From a checkpoint of a small transformer trained on Wikipedia: width 224.
Each number is 128 + 32 x the weight over its row's rms, rounded and kept within 0 to 255. Layers, rows and columns count from 0. Numbers have three digits each. The size before them is the row's rms in percent of the matrix's.

# layer 4 MLP down (transposed), 896x224, rms 0.0475, rows 680-801, columns 0-55
099:130128105133196106149126128133115144115131069119110132142115130125171165169149197153128140145127177153114147130071165104176168112192133133133156167136111155134145181180
109:114109089097130178159123079104106096143172094131102121080171111105109144158087132112095179103147146100188099164168099082159105132135102083167093116122118104145130190114
096:177146113129092109150132109137105101134138157083148100124108137083144083072095098125140086138160176145162121099145090084157085120119139163106146164204137123110170130181
111:150117131080156129223100132140133172149058164151182146184134078110127165126106104109098174104145150135117137110155124170082134110108045099158123114159121100106145150107
110:093130144182083083165153147117175108116115123120158199102140130152137136088130194143135158115105045098140118083121137157128181118143065153152157136132154131134128128151
105:162103145148102135136169132221119116093129110097135089102128121163176124154103115116186073119132185130133133161102128155106156172092130139104083129145149120110130153128
104:124147207120124115086164175155096147139156156114116131189157150111117154131153118162120162089147102111158144130111146095124066116122131111135068164185148108181128170168
105:052125136140186139124117077143093118156131146099139191087068151116121105135177124123122091090135170107109072079204114131118121108140150092119113132148158077112166132052
101:135126144130206134120098089133075155255107199145070099162095186120154133146116111125125121149129107159060134107160145166155146150140162163112102108088211127142143067140
109:159148092088144178139109175138128139117159161125129135186096119148094098164130133045164160162101115094139123158154087123091106037165132118149175153138125169060161095130
110:132151135088099105037124186117131133164143109144130094098102107103117119095079074165150076122156079123140165118145112151097179135117109103105138074144072084135095104071
110:149141140103142144179168174106150083107132107140129137092113118094126155151130107111121126156154136137147195193177100108073092071091115078139097159193097118166135131146
111:116157115163124157098097156169114080137155174198095088156155115133177076089153112081162155122156118080127111052136158058142153139143099117147108124103096119109097052101
092:189186145143122141096108096115107132094106133126119120128167123082151156137098193108157184125070153125074166103124093205128206146164112145165133123146122182139057146187
095:148185117131104107098109135163166116065124111094081168135132085101092116149164083112089091065147084129139099153099125053100097115126161152136133126095179055141091121155
117:211136121147175047155106094061116124135129168061137140124118157123087074176154151122105132131102074143190151145088197144114205184111124161113142133137117113119120141201
089:092137100116083144151089147130136119109125088088166103112180160142137099165108130094132097160142093113109071158117184126124131085106130143143155193097149126105096124119
106:086165072142140045118150120165132143124105110124140131147124132155076094111137080159099123110171145174147130131053093125147164096107121100074047152182161096157134133062
109:067143102101082172093178131154152110158144151103146184173093136138141165114166194127058093186098109149105083116097105092209106111176111109116185105116097127137105114140
080:110187145178156105096075138091144068163146188148142112160115154109111137083101140065147118148158119109154180102179132115142094130137117132138179124097090147124151121190
072:137133163153169118099125152179128135116127075106065139154088166148122180132166185129130116115105108089111117181115104131110119139153142164135115131114052107131126178167
118:099083090095180149013161089152129140189167149138186110156118136157170131166135143144146107091170147109086147103144150174170111094187091132129058116112100046108073123139
110:111096130113152172133174145144068108123187137129094131108074101141101183126111151126132108119124106119119157177127105079120112106134098161083096151071168149103122132120
106:080110132093130113175146111178122142162128104107130126096157095144166138106065081154157154071180148151114096108121199170125123134122105088064144134179112123123169110157
083:156156155100103176167169094123123132091188129169128033140074097105159136148110130121105142091076097119154150119154126120182119108145178097133111145131104152120141156177
093:151148177108168128078137121118147104140158179168104167144150171060133125193089159183152157131151109127155086083119140129166109142202114146184090058139089109094077162192
112:140129144172122149052120149135131146133154215141141143106090160113140161092114125099156125097058137208183120088145166137169120124150094112163092095113124223097177071177
111:095061162090105179105102097102087132169193183171102112104137093086164153112085093100104146157101190162171084146114183114133067143121097184158091116202138153148109133106
119:118118085167044157083093057131086120132173171082139147132102163104122196123117126128131161073106106142123185071145127107117135076137148106095104095112150133136143123131
095:122157158140069079096153097195141139131213117212190067156191143075138116134113175087143149109139106154094156149133123164123077131105130099106158096039091146168099123132
108:136103142137103122132116179195125102146142198137110188120079098144088125065139110230141105087135122158115111070092120119155143129093076180133084099132195103113211142158
102:141147127097066150119135111141075158127100116084095123138137145124150038128080072085091156145146184133156121149119115147125094143124101138107170092133190159111162118159
118:090212135132112115175160141144133112121194118136136096150113106153165145066110103095115160134112092128125039134132160063145111121193113143169156124140148178210142117151
096:153161097138097127131121146166131099141092144140117102156114070098129125093091139136110122074109134132188064096179142115141129177097137137110148122146161132178105132156
106:106148108146144200053162125112107159146180179147169124093123105189112115085083124139160107193148130145169111113121105125157137125111128124123146143129102113185075107130
102:201116143069102144124125074156149161093178077145132077127098144068148106138132088131095134115197066108121157139034141125148142130099100104076136168107144068130106113149
098:122090151112118161162140092168085107094153094130131110118068115137114198109128122111147079112117063139099135101085064165124112098119085120183130166083119149142112083095
105:082102098151167095183083132121134121181138145144097095141093184146108115153065098131108193114132112125144089096097180095080179144114125093105099135136152105162133110196
095:099113108156189123208112136155057137123071133151163147126077103088180136129189163195113118146117128165146193150087127116151157121137131093096145128169176113117115115117
063:161138139159164150108131108122117103142188143160161142119095151110105124109152107112159123077137065156146165150126100101186183121147079131162135026118109151110115205142
091:144160157127173069154142110183200114141121076132120160157104112161129122143128110109123119161132134100140074091170078135075142122137084127152084119106131087137136203157
114:096168088174152109140112137120070119089170165109107193145112075130111201133139147139076120099095139155125123163158194134127114194138142116131139167128117087095139162099
104:159153125102142180115102159123179171133142154130142104107144050090123154148128129147142163181145108115129115113137150139139122116142140101104189143131121124165077170147
102:082121097110123101087081104124146084161186140051124109081102123137045189147164110107104123096099107096129077099137098106082127131111126109157100048149166103146118157137
068:137127189104206129142130078097131180160127162135166225114172187084125171100140114113111138141123129156148086093102144103143145120139155113101088075140173172117138103075
097:131137122099114151124159151176086135162071161139153109113138157110131145087121136102116149165090097135107124092110113149122125118167093112115141053132147147101171123129
101:114113132121140120130114106162138135084151101155119113100140076137110077092175139125110110123101056170135168144170169154138111142135179144139046123139178110114119121128
108:145105152108092084173122102159159155098113152097115161127084077097129111124096104082140134106090177137172101116098114194108128048184157114122136099196168103135151117163
107:154121133170167148166139086144160136077100152114191150132154102089150106165149093132127146061130075141129058145129054135122042101039200128078167142158142123061142131121
114:100164138067125103099113137130171202091091091109102081143142169099136094109146184105195152127151137110118153107127143154104069078107109181175123139116124074162124162123
073:069109122164124167178093183130118120203128186171155094117170086121199150102080134100149074164121161149085125111113088124169155083144126106095117089069139107072167091160
100:124113163027091124118106146108115085084136086128138127144186133123094122081131153093116143146153111146136090179126075149127079156158137094109070123102144171123127137109
097:110157074121112094124154182093095164127166158155125147100115129158124087143083124114079162113138178102139139157140132113163150146117150093133141084139151153137125102135
110:109134142042175124161139131126183137151147095170109094112066079159101149117085094146115122139097143145098119162113120131103157117157143102157077161101150096107103141207
088:123131137141076052099059136122186145180105100073110144182130178092166149111129122082084062143147132079077145173097172189126140151149133199173136132125112183087198090150
104:148134129146173054088123162084056123175079150107105096166166144082132116149102109120147101152153106096112172150105091149125117173074143133090139130124167140168122072092
101:149170085129075144114122146186125210118125148113111063134180091106126127100150137108117102072134077114135096080140109118152142148093131177106047095128185081097118156078
105:120112150149153139130085136109108072118104132158108064135200145136165074098176164088052184142149167136137129119111150136058178095142148090074124129124175137105128135127
108:137146106170172064166078129116084155135076126116165115087119125104077169141125086123107121144118122133219176084127147124128129163119117126147094167115129141062121112162
108:112163173140159129157135105098103132108139167109106132118092076125200116066136139186137099142119116138118146137129141134090151108145176106166138151144188142032114130137
089:165111136111163187143120057123141188133132116096079121159116114085137111112132125117159094098045104065105098150078114188079112122116094101150158160093110156098131175202
115:160110156145101168129139175129136127088071156141047103184103142072116096125151117155114070144112146120127153078113131145133082114085178101175133150102184095120125147101
088:079111128129132157139120178125084168143147125180105124148078177135084129113125127118137158089127123112147139121144215106151155204191146110114126061076147149202109058112
104:171107156091101139134163195178141156083130105131150112139162119095123107170148143072124152104114102163134166148191116147151136088145133118132096116116096096142090136119
056:109131152117145197138142135153110161097132149158240095182138128126164100117100123125139147133131187157106074144076120129094144229107154138134078088125110154121157161091
105:129130166166097063203127174090133169139173124131169116156189098141118173191124119080134151102121169132105146131151121122084130175110138121118056087157136104052135140123
117:178183131109150101162039081171162102117097181120094113079115192142113086109130122117139136153129100113197096116133181071181097097125105174157121110104108127118153167133
093:148051172152108094152109099127093146175105076101169136118137157120131116146139133115164177157150133152188100093125088173129132115141070122187128078137130109126195115182
098:164117191080139104139140097120141112147115166143175084090071123117086195184143149140106172118124058140119171143135126162196131141131160099081173107100058122126141172109
103:090119214150121049118127148157111141100096097142134148171166102130169140124110166101162088127200101123103135126099060152114126057138086133118122057080139063118103117090
100:136157159117114131126166142116136193063147160126172100205107114162134104093078129183101087147147168076109177148127143175153156091119161156134109196106087114110160161137
129:101166106148162135105165151095133168138147072119108107095110150056101218137104138089072180163136107113139109089123222037126119153115133119180123093104143143117139106166
089:121112144195104098161130146142081125106106150109112134155107123129144130169117083134104167109092097063099127126144155212134118105188108171103110125161086212121156079110
106:095132122105154132185092148127099076089148147144127130136141196129114139171134167144153113187112099077078148102112150110163136152142139137165166087178181188108112124172
086:136116065122092114158140082138189111110181126109150122191133084145177146118109102143138132123087122161142104113105128090143116131061164145119126181120104145096079071120
112:150158133091169079114154120092163130090133138100157103151125141157111151181153160180143134129130119146113152170098103233170155126094100109138160149090087055122073079070
098:148145148170048093115160138159139086111176112090098146193213133119152141112121119132107169126108149117093105197154119164045135167111137202104048151146136121167126125089
095:106136059130149123126103072116136079151088133142162112091103101091150110117142163079122073159119102170110092093139165161106137133108122163183118138158138171133137121212
099:138079152159104096115077107138141092135126135078113134186146113088052188131155100123111097133086132147138169091164140084108084096137139081171141094140063127119152154124
097:122097077084203153109052134151108138110148167121183112091111172157127102131165147099121112140161126144096135163115120116070098123105128123183123120163157157119081147177
070:143166084194140127137146101143165067100165122116165206087130178172108148154102141123133202123122067148148053152074177105186136074141093119181171152148138111141155116133
106:151132172073159131170123120123113104191178133083165174142098156081154115149135104155125119146159160120159112153177156099139112098180140099170104081170146119151081151143
106:093135123169180136102133143089111121221126178047129086124159108110151225140132161144148151155112166132127102104168140079145133073119105137145121115132164131101148162135
094:091168148129133094103166103167094122160135097085125055159143169105080114128063145107171126138165075105123122101146097102153117097070168048084116116131031132144108153169
109:098145135147135091140105190119089079085047126106114188110139125103132088161115114172084116149140098120127141171138102084126080103093113067170158093105151133179109131116
100:171088114110102144098112093149134082157101150106087084170106100164105137144118106105074115093174135109140104096109063154089104151095159199162110139107113075125154139136
101:119072122126105123126102168125066116121086151120122157055116149118142096161131146164103119057065115181090085114157130119128162085095097114136132158080129103117151156129
101:171101167154157127129147134162104130132109116122117127154103154131137123089088179168195103112124159121124175084106149186156120147121140150091106081108154144161094098156
093:111138124133149129132090117111084099132159171214093175114135133100101137113143138093117126097186127126109131125156150153125154130150066118113078139144123176103137154197
093:139155129116131133060088133145097130137136043125129143079140157132125150096067118189157157217150131157089164163132148143101133132088145115142212141080139161142137150124
076:110131133174092170046147130129103154100093167142090121064150125110093096125127105194103137194165091140106120120135160067073072116138173128128119113102165125114072128139
100:186110115116100081101151116160143112119064112116128098089179145125160153122105093154115166145097135126100100160155147172188152112160105134128103191091115116145165102155
081:149133107065148183110131112165140125153148138108092152138110118106152184137106164090129169161118173100083150107142085118117107102163137150093120134174174063184126085144
096:108142146141126118145099161136167159098126122076088143132158129135174175106103138153188109136152150122077086167098178112162149172123145137098139104152137115170186136130
108:133085205135101176159180172097131094148175132110173072112158116123085161136150131090181196077163129077161126119101134107142083132109109068102173117153093088137087138146
103:099114128135191092120164163170134138160136151122066160138097169091090131100089121129177182101113132127089096137118174173167178118178163130096117111156146160104108109166
113:133153118149152152141141095178126146142131157094140083129163129092079160115111132127103142196143193080192102131115105159118158112114088091151086147118146104139123077172
104:161146125129129085191095091103129132134123105095130121144110151144098154085118134172171143109150134136090096203073063149125163079082106142097175132142126115131138151135
068:086147102161096094156214173134132153107137145232142118106111171159152164175132132126104126096113091152169143123112136110160114096137142162105132123129092124124133168152
100:171128137127108163173072169143085154120213156102174098081122147108122146123097142156118114117104140154055119170156141209108172129114173146117126174136102083136131158159
073:139086135121129127103090058041111092154142096107239169159111086158154128179144128133080127107143148162130140085154147074135169111152120154074136123155088133130101167091
089:162160127130166194158180152137163174170145125144123054120156131090164094167113117123129144164138121088144146074100186113076137153075101064123158107112138164107108096129
098:127129133123199120092117103140117132067114124074136140140090130161158134098048122128119128159123169119119176104166150108163114143134141088119094216086144119070124150075
090:157162162113133053111164103103106199193117126148197110195132154165114123109114128111090093132122154123137097115103126120126163050128130102083129089067103150121162089171
079:143158138108163149093097101152095108099151111113170095113171078155095137159132055105161107159111145095065115105175126107075107122071114094119164115155151152193212145128
119:141171110136155170102147074099066123190136162117127190166137145132094177177051034080104141152116150178140179125107149083093059107123134138156097118142084153122144178082
093:123145174112144138092166062156109190093060098152183146135064079090129065134146166131098162092147204079106160164170131128100117077117192142099160161160123143098129085083
100:089114187137117144123155114142071083102138078095137119147140103093138099166099171107099164184103123145144118210100152170086103100139151124152147167131132095140056137203
099:132065108123119108103127116138134185114161098088108164105134122106122159099066132118085148099174133127124137125138101175049129103112152157141136113079145095121200140208
105:148144165137140175079160223114131093143099156107076146120193122117163149120100119076107136131202153110089120175124140171147117037151097121120131074076150081130143128078
073:220103125131134150158047098099083141128136157137136116223121114175148155085154095117130107174140166153158115137153125125093145115118099124103151188123126114098134177120
092:129088132205130154108115171166123146099127051093162125128111098129138100162182192128161133170124168155098161179117110196143126123128109175069121126138150102090128106110
096:096192092156147142177074085123148159114075119126139110099092136135132155196172153128137116065142121145086133072115120088138168121135160108129126131143143119103118127116
105:119101091083093158117137114158096152069125167139115116160131143150116185174146118120106164128120162110106118101152147119148146100108157181131146126148092186097146080151
097:169133139078133113142121118133081084105126149149117131089062145126135116098143129136133109111120176148133139183147109115103090106152166095189114132100135121134095128055
101:161154177142095135189132165086122130158104088133107163100132135120145122103045101150116091176092098084074070129176106135102131165122150162095090123071157166081191154117
122:131152117136174194088096113132095151179202175064134135136130120124157127178133114082145116132153135158150155089142139145165152082133127158112105104140093104096165110117
062:101085102116158149049117151162104087178192133164211114160149155104097149133078163139143159170112093148125105080131145159131170120167161099100168158169153138095128105098
094:107125146123142117159087069176171113145140144090085071147135159209123088163089109132164103149124079092108110091094172120120076142134150081117144204130072151036156141152
105:097074109167105090133120108117129114098140191146145164111099133100124141108161179161106086162101143129170154165110127098089128121154102142091129115086137114123119143147
106:149062112138185118107140075117127113109082144103060185136160168144185152048131106218157116157110120100133133142116101138115178194112122107091167114161137106139105163129
094:161114148096125050118174157169111113053133191129077121142099119184136185119117124093127127121118057088173099103138109137158104144155126135163152155106182147116053127125
# layer 4 MLP up, 896x224, rms 0.0555, rows 681-802, columns 0-55
109:158108162159109126122113188101149139099090173146109099146100129080176177121107134168142133138180082132186151147098084197105160128123128156092140132122131109159124148085
103:187189093130128184107093157130097108166152129110156085099127161110109071121159188103185134144111115151142141081152151073138130090076053104153160131160120134093136122197
115:176112075098198090116176097116063158126156119085166074156157118142066112157106123123091092148054128087133115105131117122152131117108087144105160108096120100112112151118
105:107147152089153099071144149162123154110152118153090140139091135115085159150150128167114135060145143106127121151096118062150130113120142064136179119131095123129163053091
105:128153178106126114125116133079125155149086185118122136075151101087080184099141154067049093119127112149160118126115175107164079124121128172131154088076116144149066148143
108:121104164158182085201120116154159126120134149063095122130152086100062123120120228102142082193113154173081111113092094118114159154113078108150162137158107102093176153139
103:159117144129139108155101129151145151194162102127086194073114131134112094171130096114075108100163155154134103117115111080104128114189112107120162152157099088141148120094
102:114123160133151075119143162115151128092161111146164093108183106140130085162129163101162163140133087061137207136088098099136153154113074130141154160073128148195086161123
109:169153111156125114053168115124116119059101138164123148117108139116136167039119157146109118106101098101166110089148105130144177173151189161065063135106143106168115140146
107:166102178141106131175108072168177070095120135155122199108068158125170160136133095101116132118117103155124108180128123078152135128157094155151110164185112100145066146153
111:096118163129123095084126158079108165135151097146156111124119107056087148085119080082110125125129099096153128085111085139172162085149091141158081117102128125144164134112
115:202145151132127178103112149138129109089144152137133117153116138128164168115153110134127162191140081104156101138181193096141165141069083164163100160094174121149153078073
092:145109165177153126117090145106150113134143165105176154146149196091130089111044134073058116190117074092087145155100165150092118130096092117140110148165097108162109150173
099:135103139122095122173097094133095135158120132139141105158117111119155178141163103155134080187115124148130146176119081181142155112148166156117136101159109136104141138112
119:118124081087160180083182128109134109104138186146090173113104144129127160172126128102106121061170124105111135089117103092139179112156145111106155156212177108125099146122
097:171114187105103182148097138121109128157132089137128165132083118129135055142210091109108160128069187142112138149149163121085126096127141086124139057161075124122126165156
102:156177152126092168125158174110085122145122145095122136154173123109140169082177184094113104112144119139165168105123165093152155182140147126164216089134160158072130132144
104:071110167137115140116222130108090138129179117063090165157105097127156066157132110106116163101122121100103123125118114136137084122139161144118188115060197134097057113152
075:164116084159095150079168201142147122108103178124086211161148128133105178149127155100142118090145070151150085194177181183132105118126061137077118167117178102154140147124
080:121128071146111111187162122112153122120190096143140188097088143148089132171113110128119144147196154109104146120184080133131165164128159135119142134087153146160126121136
118:154198148137098168185094169085076130161097154128077111120124140163102157063131156081083068154114170098110168159148129106141099125148139185108183092153134139123150163140
115:114098145064141093129155163201121144105209146162165148089124102143141076155167151203120164092143117126191139096146134141148143128106133095173191103069101162081111108154
108:152142108144143138119093111085193195100111099106147117104151114071102126172134115125085112131138158142133202107170188123148124118107053105183167165119138160143156126130
087:156163108144148115142097144157126155199101181215113214110185165140146098079112077103160140107141110118136122107134155168122129116113075104144132115136095163128121080115
096:102094096110103158092120072179164153146091122071129135172149108149132171176142131161104151164114159131108105117112124072175179149161148051132133123131168137082201115043
108:109132101098091099178177163084056171182138107113094135126129135151127120148110107130129171173135166090128158114093072152074170140150156129095125124155114109154119138089
111:125130128123130092143147153154162063138184065109095154099147117162123185179116113120111157103129132118084166149125091117137162097135064157126122135167148063110156141127
113:151172106123100112125097150114101074146121133078126163086099122104076121135192116088173130113159159115102164112170125087148063113144129077094110098148144159097115141151
093:103123140096186157162082148137142133112122159051118132081172125111107177120126060177081184123198153179121080138130140090108153111118128123143144165113144108111104095201
112:161113133141130159175154137125184114127098120150139195125100137102120105133165172097148158158170111136134120159165110166112141091121164170173097162160106124150089123129
106:089121154134171125151116085173079091139183117136122126090128108134140157116127128139174163104133073127101125150127142093155148108113074057141099104129060172184147112137
115:107170181107166109081127077086036131133160080089109127132099148098081073111136129095142135140071141138109131085063188094119106109126175140107134108197161168071127117147
099:140128099151121152157107042130121157103154164129157110112124108105115098122124162126155089146189104168174115114120163121155167194109161133072148123133135127078113133134
107:176109072073110117135092086049182143067065163146177126137078098158098173111130135157077167091150139143144162095159159148158113110147147112123077143081159168141175148161
102:117149136128175120121077124073128109166068120153144200082154124124124094121174162155169092127147111100098109066107088136110140129129101147082160151165151147106068077121
099:153136141127130123127153120058168145152156134134161102079103101189176117129173117137146155119089096100083099132155139158105128146115139147060037072096132119107108085150
108:105073036065145084109147117099149104157129141124155139129109143140115122099113101095156158097129133104200079140074127128135137135148145094130129153130163117169142072140
099:079141131101118119126105125139175080066184159083108157120104138190138145085147150091131154140118133117118160126130148114156157160095095057152167137165064169149146140162
068:166127118128074089112132154111148155099149169158123116203133103139149104151094115128133138160087100155152141170086086136173126095126134122144117111110133107160149162160
095:143150150082159066121088080166113172149164117119133048118130146206137139088121119081075149147128168102103177151143094187151101159105058153159129123097127082069097093095
114:114104102159082153128146146138136135089142107141153113110151122193133037112115109150109120074075243164128134137130055139126137105138079191093132124105144152122125167124
109:152150123158137075118174079100058089165128125153126148117111142133097073085175101140078169072131129138105128187142096095154108113128180159082137151150145117097088133158
093:156090151117110088161153160118152111146112120153125095135147086127114123073155180103151094114162120120154125117119156172094147123110146124208075190125085166177104122158
065:124124111159113115069158113133201130104096081164133090162091105124133073107116154161151126093170084108137132161144090109123130079079118089136146100070124093190112146150
102:153118194116080114172179141093168141161067171159138129089105149107107131094176121094143145134130076137118136147145219124119126127151105137182096118135113175133198082157
106:120155076091120142140136140136137134146048144121113149117071105135116168085163162174158108113124089116108169137153148101148079116155129176132146181163167180090154123128
101:180148112093118076134136116154165157186095128156065185125082129157132135093118139162135120059159170207120086057126151110161186084102100151084150107157119088113129076118
103:110139088049116126121136170126092149143127154192149141131141062128136099140098170186100168169131169111094162078165126169130132128095107100163141100135132128162161130150
110:094167112085111151104195146112138188165122191113143122117129138132183117135145110135079140107133153125116147133099139167134069097110131122155142087189147179086132185138
071:117133161154139114105177106134148125094081118062129101084081132203127087064142130149136110086147096209128109142142152105087120149130092115179145128187145150163085128176
105:119128151138083077161186146108094109128074137123172125165128104146113139127175153132183172157182128138128150124137154134100101142058117106162162217074099182155122145140
100:150164118139192154131146095118130112127111141110150094081124132117172193127155122032159093153123158195155104104133128129101141165076156130122137129144114129106113140104
111:140138091138113051140104162149139128126206087145088090178137145144119124144184090128190129132164183130095127139137147125113136146164148136141127119082142149123125098108
087:105074207148117140103080135086215100200124119122152165143113132130135132124116201174130099148177108185140076055110137163147080134081115147154129123123147103101142180099
106:140141094170162124140131083099114174153107158134109167141180137133154128180105179142133134127115150145173105140114113131090129087109152117083118135124141173153110080082
100:092074147144141168145132057131109084149136143167107206115148107132146070128174124135123164150139145085094139177101149078133104108115104127106155128122050121101090130167
105:157137085156121076139102147230117095172171088091135168121119085087138100150142128110095220137210159123152161138094117083103138095123115105150163165110178094139141216110
111:132172110072145156118166172170122120147187100121109143168142139154041162151109148064133096047131131111111129136084111133133147118173159039088138091118202108190145157164
109:169130139128131153204109171101102145153145129214120172151147126077151147119147199080131092120069110091167115123111072082143190071119141114086129169080097116127071110148
093:132126100145088088141105163094095142151145143110135162094126098111155130142126134126158138081149116119153165147145123149139114123108129167107119103087085084190121113114
106:105125119152117177130137101123189124127126144119129147144134110150107151099187127128129124113131113149145151129136184130126140059145170126111124114160172164126085156179
090:166109168120120065131121101112173131107170166140182107143121126157148089124198121116170106101149083173114084174132123141182126167121173133170127163100088129187064146165
104:123129124154090152164061133151113084141166134162092139084085117104111155132141156116173133095098126106112157140155134115143112115141171071150147153158152173201150106161
056:154153117124115130112098101192114103128116134122112089167065128130182170164191166129140095165107108115154178096148197159113057063148147142107174133070141161188143132139
102:158135133112098102090179111210167157142122166123143184136090185103129165153090133164157145110147116149123134096127137055051116122156123111160197101126102148130164103131
114:111090180099109075211120108114067107172128161104147131115155126159152158120083067092160168140136163133111105142127121125142123074167103135093148142102108137053162165148
092:162161168111081122149135114130098135119144073063130136075154060103118100191123108131067136106082054120153136193112127136083103125111073133163139175142099150137074180170
097:087127117172067050146124140112127121129138101118192135165092101153164097101121175152162170196174062156141144120177198152072096129088125086219132118117143169074101125146
102:170112091100131142066146135142093072144151184147092025049113112119131110139150190097116156120181140089147149100173166183171166103148080101105132180086126116178079128151
107:123108098052170171075113149170211191143123135171074154105120136086178188145078156123249138162114135113110116149094153161124110134153046120124088089130079150088159080189
123:156125082147142106131093150196115111115137136178079153072133085118125138105141194097153109106134116090125163151105144166141138154124102179147098141079114142101116110121
092:124123121111175088102163046144122098180133162155134109125113152169088109216140106095169087163166103108142100103132161138067169108137147060188142175122117090102169128209
102:108126114127126162129072158144211095133116164134179164121065116130137138118112153148093139107127146114129176096105149127159146152188093128128107039199122133135128135207
089:130124136085165154132108197127118055166124181176095144090080103104157120104142134098197139107133130107123122123147155143142135115152114189078154139158071106143151141169
102:135151148159173154062180112146127063158138138055096126102134110126106161117139151156126140161184096126161200105141186134107145090123183124112082122143152176151115107108
093:136098119067054131062148162099068154123157119135176093118135102132080135152157090071112141113101126107191159148074158130192162113139164069174100154142111081099138093119
097:136114087149093135176169094135153164118116141095125171103072158099190090141067124125114088161078140151086130157098129146108116192153116120134109161115167117181102111091
099:136135139115156096109132138109153133111124080184079092170147135115118155100154083132091081155117126148180105129105110146150161119117178069151137126123140196109114182158
090:142151131168182078096143094113115205093090104130124153084061105198088091105071163173101153163150119139182134155084101155118109099132086083156164118099120136100179082150
068:164146148179129072110129087065132144107173096123123168172117094105093107115091060136105118113183071185111095146144071074110118148158162095069148070067163126147108129168
105:179189131120133152107079104054141139126112121135134081161088173163186043084114086111134063104108146149075141123100118172176165125107108117138151133102130131066091122179
112:084145126093136181080102130093082106132126100038114134113150120141100192097188044118097091120107160108170113115164143104141164100120142125095153163168152138128203124100
095:175140112155144078101169105143113139121170134116140117100116110127128092114141142151095126101112071133156083140107105103138104098129145093177162124155096131078108141137
110:145143142115113173161126115113103141134180160188128087141149153109127110149184047140109139087154130161138137239097123118159105100113192146102105099120127133103126077138
112:086101082111184104176099107040104132094187093147110159138185158135085073125104125162188131129163127148151120118167120163134151144142091116150102133138120095159091124115
104:050132130124111134134117125169165150074173096138238156134126103185102123146140106185123150111162102091147084138146179120092088130131101106172113121098129132052120090085
102:186133140162108139148082118132124172146103066094107164089100138151147148106112129121178135118166201169133217148183109116135115156152136131128140083146098140064170106101
091:136097148094118108110141113156169148140135137177149124117147158054070075121104143115166109147127140169138125103088211189098128144073149151155099092184172093152137118121
087:173124084168057149159164155110139171125128125155141142179144164139185131097155182120066137162048097131181168143091147108106128137140071127141128091158123203120138123136
082:145154086157180130112112111088147126163100133133168135121093165166155109152064117117157089078158132132097123167126092128091139129132067103141079077067146136174143107125
099:199125166161166159098168107092177101102106148120116079120124153117181079134121113157056094144055064204093100147134119166111099119153100143105102093093193119086059122108
083:113099111124112142088113215101120101111166084101136131117084150138101111132155074207104149083100077145128108126140119122153126215085118110160165106119125194134119103150
098:118142150163170094152142132133155085159081127145139149156151120169173154181150095149134202062198084122104169096171132131113157090135131089161160130147131162096133169109
113:187152164112183091136090088137157175135125119148093166147111117139125117109140140125103127113140145104111144177107173102172092109081114146102126121085133165157118123147
100:117112153160102036147108161073135126080139163127164112104142133184131095138096153140099092144100168093139148124186170189111165168149085142082066133180132182180121105093
112:078133148159070156174143025107104181168148150089126110097107108144129121123096118124109141131106154119170105121153100155091115182113104146118138136089146097102079092145
102:147108112088133118109148141123121175104143125233141081164088159128127095153043129074100164056089180107111103169115070131141128162045121118174146174130185122087090082174
064:102118090115176171120067112176126124186061126082068133135125106106132116102130157098104114189134081116114104105121127140114119141146131123133165130144175100116152142130
092:167078138132149190066131149162139066097064115116114121123119088110104126130138161121129153086113122154149138197115177181131158093122114117114085111136182141108076112115
074:123143141136096079081131116172146114124078209159086110123143145111179139137098101148124119117128166089128144147154150152169103078101089112160111184116138115155142161148
097:105161080106131043143098129202095138154095118123174195170062134134098130155127095097164145032191192087078137118124094139119113069149114164090159111158149167184163107105
109:091121150124087192117181154220109128106117080090074151118145145133117091125138179074113138165136155154143167130078115084139119127103172139130151130191094065153193091139
093:118146082065103141142076123154110102135120113133146176160111137098143141118182128083148159077117124046094127118125173113154140126126098121130147152152091092145057130081
086:142095126165148151093163142128137054123060150217083186115134133147179127098124146110105104099099098164135116127159104126136172148162109142121091107146127106163119139101
110:108150125146074096155130176139114100111166150140161114152144111159139164186162132130084144103084109077159177113150146140139170171123051137167119110172132140181166091085
099:132102140158113168130156135110105143160078093092105130125115091118174134197116113086102148123089106128181175086081177078135124166125147090140113073130114150112062164144
107:111155055100141143087109164121106107141092139187074097148080089135118121139148088167127142150200178069113158131131089161168110132103126119094169095184139097118151092118
096:119158122121076158109141132154079159131197103192149141155112124119065177121146075156067117149126112096154174098141162145165152118096147174125205116104136086125163079096
105:154129195068141123177159182101188103098102123069101149086127103112114144131212188114089113120113095133088096174095128080096141138150139128142132088146120116169094111117
076:110133119142158101129206142129116095112136097069098123095129203157078084146116132108143190068123082059113160137134112120117079060129120097075117117177120111189107166148
086:130156091135138148105161173124123127151136147177099100131151100145058102163119058119110159122150155137084181190110117133138100101138115124123163092107138085127128171125
099:135114140177090168137123100135112084105074102098048173099065144132106065125153105165182111070128165146120162136131139053167139168105099082118102091102114090126123043152
110:119114134163131059137142149116073125102154131122163113158156119074138107050095186083161100086132099090132123149146148137095125124135114131133116179198170170079055103121
097:145128085145177079110123103229131093136067143168115141149155118118208139138068123126125071072148143111146135154110129113149107129145116051173180160130154079181129101083
101:130167127121148089097102132130049143145134118116110144107118166160098109117092048089131162081089173144180154109157130159159162135141136143152154111097110099150109120175
120:122136205139137126090175088141097120140124096046159145117129145124161057126165064143172183178123093124121168121157136179101126080110086135131191154100071109104051118104
059:176100118140078078134102131123145121161098162096111117156197157134187143122096136144065137128142107122072092130142109130098131117096083157123109120073109139157094124104
095:122144067101170146100185091091119156131142168226108150154084163084075111137112171155143104047135108110126192153108130133082144092159123148162150113100169154207093115134
100:102121165132065185133100151108098135098176128156098218096151139156084131111141165114190207156096133208147144093158193116109145133119102089128150081079152179090101119155
106:148118101118108164088213111059090090152126126093187059115104094112162136134127095171112073102091143096145124193113083118078193167109078114090132118133128149090179153142
087:094140182129080125119186091110149155152099088136141160136103098115092080115094093167184101176137148125130160141160092110099137131136122143167101116143149188146157110091
114:128106100138083099123180194144116203171118082139112108165140173131114131182134130136115116116127127114104138126158065109158099156147163137144131023146079178085143109095